Part of a small language model's weights: a variant of Muon for these matrices.
Each number is 128 + 32 x the weight over the matrix's rms, rounded and kept within 0 to 255. Layers, rows and columns count from 0. Numbers have three digits each.

# k: layer 9 attention key, 256x256, rms 0.106, rows 25-63, columns 64-127
# q: layer 9 attention query, 256x256, rms 0.107, rows 26-63, columns 64-127
# v: layer 9 attention value, 256x256, rms 0.107, rows 0-7, columns 64-127
# o: layer 9 attention output (transposed), 256x256, rms 0.1, rows 0-7, columns 64-127
k25:120084127057088110102056145146096158040078128173123152125115120136101141101140125163104188152116144118059175140110148156066112116086122139147158163128154076070181094172124111161163099066126094
q26:130165171176108123170138121111136101151086077103130115140145148124138140137141146142085111123098166071078148137135126126127123094102108126113106134131086096145146117091104120134122112180128172
k26:122126144084156111156111131117162135160104150133128167113138149129152111074158109117115136186157164100112132133099121082123194198142117138114133200202111084119122090110155145134154163178105115
q27:104081110217175112088175169190156164135095118136178119092091133149098164183122097096104113138095120095107162109176099074147159081099115159208087148101114157083181152110122141190088172138102100
k27:110082076113159142138140128124149132145138092074143053101140125123147103166164158135123107125125198155072154099200162158109135142138122151127156130116108162133126100115184103131117120158116174
q28:080186160146134162118098074039125186184127109132082126154156118117199170117149085140150130081150088113069115151074152185112137127158089140143079195148140102145125143164087073155141112092106103
k28:134132158146199095125153129082175156106157116121099134135142094128147165191110105106078121088097114105130147157141151152073125173142105120130071120166178074130160057134094173169090125137101168
q29:105062069191075121127148150139193156145178157178174136155054200146135111117252134131108156201142151188101138078174142149190166116191077143146104161111187201121138120161174154096150163097116130
k29:134126126035097155125134113114084136100117126083138145157172156116119154161099150145122120096155090145150148199096121147109125156130093142062147074141209127102144179091187189132134151141168088
q30:150179113079098110171122143195155168126109142129143204142117119068152147135095125194089138181155110145160051102124136131181156120156179126114113140097163144155140121110145131132190148113156138
k30:129173168107195107102148132174097212122088098101110136080119122148091076130155212104107116085107148080151134069103124066158162179147092066130096078105119107144137103143108194129173115138112180
q31:192133168063102180141114096140120076174139113110097137046179065069096153171173141081148145165140076117139092095163123212119120163172140128129164130132115135131108091115079098184092130145105157
k31:139110157112165129130122149107145113103136071229147112088130129135087151132134104090101080163148119119147129075100105129187120199169135185134154123163156080151131142081145079209107129165097106
q32:078148152087157103044127112077109145139098118090100133136110139088171091098127114109138129143142134196053121163116155103121150206115129094165179099128087121159114070155063149167082140081087107
k32:132144166136165112159142130158108145108176118132141156107084105064076131118105147109195099127149178167081073152133093080157141143087134110095144113134106109161109137179017184147116141175139133
q33:099115149118117128083146154094125150121188078138164179145129089156171135172131110176122156129147115135171136156129118124061124151165188128182147118118109115197124133112171089164150068115168153
k33:090131153133128153211155127079117166064148087143180142125167103085122123106101102131162146125122180118151088111156106161137128133116122074088125110121114171167113119170101106192160122146126109
q34:077145176143150136100127144140151144109215100132212107109062118105130186120144099128095099157075121142104119125072183154135157170094189069185112068058158116132166072112074144113156095146042136
k34:109126093150119167108109136125071161130142156103136181164139118122140189155119084106144175141164122151093119097140107153067176157100179117112102098101189142116178203123110179054139155173164142
q35:171124156077048156150188193142169145083118140200172154094113072147064147114123142130151133183070094133125176101077130199105134120192212015122074128089182138087182128143202131200140115146199202
k35:150087167132144150168167126169104106162139165212147148089153162127093137137092163136079104091158066133150168147188210154150116086163124116096114115107181093083093134212084117162141084120107175
q36:121087091142077045129102081136126072064134164086176165138139132119112106153134101098142125132117097077131115104159093099134105126128195058143113165098109119079161090163141120089148089150141078
k36:155072079135168125120121105163144101123213149123108154116156117076129141102155142127127144074106121122159136145143138150112106119144144119111119177139149088141114120168173114110147100090154080
q37:144160153213118172167174084174114163088191087108094180155153123162120186086153086093116113149154049112119106139128086093136117153109147147127161117119157165150132157125163143150119124130147143
k37:142122186181152095065115096080141098039151151105139124096095101189086105124075100128131108135164088076151166088136116062185134153091113062126117133189107153123150192121159128177140121121120140
q38:083112168095117089125206165130058161129112199198080109143098122114127197102128106151145079154088080147153099055115115114105132103158050176118107094116115166134118082103172203105106136107117118
k38:165107117145110105148142187118156172139081167148085139059146147105117129103093136120169141105186131135130145158066125104079126141132081130120134084077147099138114098144132163145074105139119095
q39:113127067119111119113108132108103172201183114085144185175108113124067120095209118096116079133101193157145100102107105110146136106153131115117117142159119191137111138161154107121135154109089191
k39:081115124130158149176100174066093144115235163151118133175095134104130143159108122124140104146125118145088172157086098088122161097086144140123091099148137109179181093126172124087095166153176143
q40:122140142136118089162082131131164121108084155131106111024080152173133121139113177120144101089118109100161112147131099159131180078157124140150157140147145151163130170130129160077123114115139133
k40:085134097215124087160083086164164074120122120166177080111143098084172092156072127182094121161140086105134129092148162103118146158161179137180166118096104114179029114125174112087127114202141082
q41:183166081124134151169118095150102087110179072111110077146105121167145117128140130182037083125075086137117063082195182095087057133161107121137156203209114089135078107121116116138140153094129125
k41:153106127138125165102121079095108130132137133091098142102108144125127168038157130087099013061059125140100094117141231157089130110080138127083117155148145089169180136122206113104156102134098152
q42:089033229156137145074160164121126164136116143142102130143106154196109120092144145068161145110103206122145085180093156107148114136179145114121149137132092135137120128110130148148118111073145131
k42:105094095170121107126139183123138155130179182103079091149164146129107124125103184123156147109128177102142091147179110181121188093166127084126168116078062132111101176146175168093135151079103133
q43:129201172113134170163129139112087157125109111151082137177115153126082135070093128167104120080122133137092110100076160137112092101125119103167107156165121121120142152098159080104062080091110126
k43:151113163129153058160038121179062120068134147159093107143151129222099163128126163157177111062163139109112086125041112133068131103162122154144120173125095114118165075128084116145220159140133079
q44:149144109119170123115091166144110120153161163148144083102130072142076149130144126091141175190061093116062135163074071091122172155150147156088152173118124136137133153114128118096142112118068155
k44:121075125077112123148128143174109066148180106110066112068150109175108115134100073144088076148132158127105140141089141127145177157142168140150102114154150174137158123145111097180111063156106117
q45:148074179111148071118098087148127085115153166157095114159138170128183173088175165107114099108091160114088091118109140163154156121111147152158110122105172096087090104043096138129177162161171126
k45:116143097098140135172099108113171196155140092119160127061079078161165143149170144121120120112123142106146090178106140099138107081147120144126120117047167074151184094135093127124062104167054180
q46:160059052099095168112076119041151139081140155081146141118138144167140068150140098148142115125148124130134147137122164146119127118171137092147140055143122142190092138129176101159116177102175187
k46:153091087118142100121098126088141133140133163116174133158113110087130064075177138141074125125110069101088069134098126138155145208137115092172138094108067200160078136170111084149112142130144145
q47:112159121125156115098142052167098106161118214113072043143111139108108106211171171172149073069076082098097144132130156139175127107110101124053128142161169149160118213105161142089102093183138111
k47:134096108228111092113118168163118121111098148107106122116118138176061111114154161076105100156146119118101163127131218069123139156187128125162077092137162117133105162099194146150122142178161068
q48:149155129123158148104143046131169104161164104159130157133178173157117147096082145082149142149133148136177102123110146146065122111139086136152131166179077153141189122078129101125057088127087131
k48:146132114101164190164103166099157126158126110083116096077107159165150131152093140089160080089134107160145152188075155159077046093135147146127151089100105146087112104186170135140172109100035126
q49:105086172153094068127155083132150122106087160163208160076116101126123123180129213112111158100141133083121108159127152144135104117116168104155133110082132073079067131100114150129083121164135110
k49:107155187128132117109142191184130110155150165132097174091089083136152158184183172174150130138090106092152152104114184122161161105141126155144156162147115110147125122082171084078071101129168114
q50:138129163130125129110147167188096112152154156128159108114131157054104121088185154182139110125134139117165153131080130042116109186121090172096123093146139187085140169065124158136108143137161107
k50:183127097107167059100135181188099121131161169209126106173065100130074153136142175136246166152092134107133092136091128107151143140147096096121119090164134103143149180119077135070119176127135150
q51:134159109091146138144082101133081126061052075129149091123177138171139067147105135150046129106087119118196202078124088145178089085170143155109042120104153104149144082176072133090085084110177152
k51:070155120059120128043130078213116130119118128139105110136123138114089097138148128146132151114127180108117106171148122164135145119103152060059099172108088067154138093143067119128114167106119095
q52:150125121123169165141142079138121137096112133112144106147130104167115170170158078131117128067162064098093147142126134107089106104115138122154135059102097115177145123142177111134130178097128154
k52:155102117147124160127127115159084096127122129058089113081151102135094132183154095121144121094078085088118138132167136062110119094150099108084119171110110188125106165148163088113123105090183165
q53:081144145085161174114134159147116162126175157144134147111080059127149128140096117045148148148149089146153134085123203089121081181107117135112190143091123239089127122158181099090139151131072178
k53:170195163090141133111151137122103130092138176162100114124111109122131118150164144120162179068139104127107059195127146130121117138098173088112079135183083132122102152127123086069109115081129179
q54:160188174121122144122137124086143121105127110101103124094129141203129136131144120104113211121127067121135100153138134081076140144142069047176105127081111169116179091110060081126126138087186090
k54:139147102096146128098139140112195139113093114142093105081127089104172095140107108098115160152129140162116118135159117143155140148129082172059105042084136129139110056146162130117141146144085163
q55:113137149124165127106129141091167174124111183149121163128105104159161135104142102106136126126110153174045143131095106071193113090082124122056149179144152097102068115157160158102139120098067181
k55:175105141116167099118157112165111044140147073120147060162090129177155104118100100105064130108139153077103142104105095129096128161099125103156119097135121162165069124112139185118112091110172139
q56:144168083148163099137152121148114166133121173093169145116157142107150096123076166092064106115123154088172107132101114159148137176139093131118122061212116055147090132184163134162119138184077053
k56:113122131139162187120158104170055074203176144078153126147109158105138113162118134094151103137122179156069155136171195109108139132126183163136130091160125089137089168205114148105114152162118133
q57:158130114104128140132158085139121135131116174134157182174094113171156118084088125089133096090077126189086149103197103184135188128117115088058034112139143171104098151112127117081088137102079131
k57:183143108113205175125135129115130149123094213136133126180123173138111117141126173068054098108182062145079116130161183128109141158080091117116170130101068147081180143109111142161156128181077056
q58:092164144091149058125191168144186173125171176128141148135101153186133178089171110169108110076121140143079111118155180114163138094172113122168080130108103094118143083149102089140202075148148142
k58:049177132120133165183166150185149078088113135144095103189091116114118176104134140132103136167144108133098152126162136144111086164171118074154082077106113174096120110172127163111185112090087171
q59:135156147063153088126103154118139116117097118087147127144125149119140133134151132127101101082068090115193166153108122113164090156117138158108152115109155121106168114062128140132106149143119137
k59:132130108118163107157140102115118123155118112165114133120163116143113149101141174085171142141104134166123115194128133132161128073174121123093139145145115120134131089107136144097100129088182117
q60:094097076077142102196153130202145107048069151178072040028084116218139144164128164061143105081119115169166152150108065129134120135135152143116129132093179166096096111142109094127131017147095088
k60:131117147111089139149168098154134097095161164084137095072129105164135167151103138086184190096090150134118176123175139144198162176135166166142062094134156155108169135093247105069110150163102148
q61:122142117081091112101074180145085185188176109099115092119083123138121094073139109156131144155154116138148099091116129178104157163157089192163152140151152144131155121128082130169101172105154105
k61:089214169093121130117087080139174119104114160131163113138162110113157109059097090152130055073097128155178095123070092090108162130131095136151099071098168079212119072108173128150125107169179130
q62:133093065119152146167116077133061046180096058095103069105130111108074118056105111170119118106118127152145140082150099141107164105151148127133151199160211144148133105153091102147088111032087179
k62:175112098163124117128162100094139107125122093123151138104104092116085109146154135109101180155141163138169155075183140115091164135116151142061123159083156161135138090108107075121134123101103140
q63:150083148058209212147096127127145120133149129123154098096122069123190043063095155150200102158167084112088149103142169137130152095126114182172056140083121114086160124061151122105194070130158204
k63:079120094092112131119123115202175088105095098140131119081043117137141127137082113167149141093081165136080116118086119154150088161113169151108131095086105163157090122099157156162136134121148134
v0:079145091070134106145112135083158094144127147160143135093152112169143132089075155089129113127150132089112123151087095157142111166137127167146155177113136124126109152130100160159162163144154106
o0:135159142122166170136125125162103149122127108161168147111097166129139116081169131118094152172139088170160130161156128091118138070191120117161118099133136124145172107150125082115126139091106091
v1:099138161108148158132133133147110104184116109124122101170113078090156164094156132170144104161117107116102169109165098080109122149085118116133152109146129093109151149097083115136098172128111146
o1:132165117106083145085099111106084117110182118096087103148107111102162141137139126054123155119095160124135111165119093178092130128161143155132092133107120156121132109165162094140094180139122133
v2:123078177145141116115152125118144159160096115137139184123077147146085118109105101073161103147112148086189121176060115091191097055145133157122093159122138131150144121160100173134108092131130126
o2:134154136104167148114082148115167136125095102167150159136103099147116137103117123112130140129138118132079145142130109137119188182130121172168117096128107104102111105165109106153081114088100167
v3:156133114121108119175123145132114088159160123102171135051136152137122135121092153144129152145131136151148162130155169099159102130173117151168168106167095129093075061148152129177112104108130135
o3:094096120123070124130186122152090137104149130108131174171145102074101142152150082122090120117113137123177137099099125146152133130103116133120144120102101108105149141088079113131149172179125150
v4:150109090108132091139100117086088121153106120154164118145162114166122124136120093124116120134109132148149133130117125150108132130120100085188154117114159144126135083108087134105153093125107132
o4:065122109158137119122136078138202158139109154109157117116158142093125143142127085140121118133142152068119162091086184072152137156151115137124113106114092098110115063132111124144147098105189101
v5:150093123185143130127193103120142143100099085127149067131142101102081154136159093132143135155088143109115154156130150154135148147130089122086189189121131092124162132098147116098149096130147076
o5:118095130070166097122113150093121083134142117128080130104119134141120115140131091111132134201154096118144132133100121098121109101057159130098069128104150107085191104094097127086102142148138139
v6:135144092118100127136094179155107182121069149112101131087153146095118161145109127118140146157097164156158130088119138132114104136194113151123167109114136095167104126118154151088098081097140108
o6:076130116145104110139104025154132072153111137107133152151106158168130174136138096078104118142195148103092135139083102078132110198099136125115165061090183165087103089166084129172099109133188181
v7:089139140127159125085140191125171155131127094122149137121119145109107101146152143103114141176115105065115131126091141106164136122131094130136113153105119125158118108113114150161155101165103155
o7:149138127129094139188156117151122141150123108122155123143114125148127189108114110110122162115156078194139114099119112155160153114155169119228125106142148137077190137147099128126052131132111096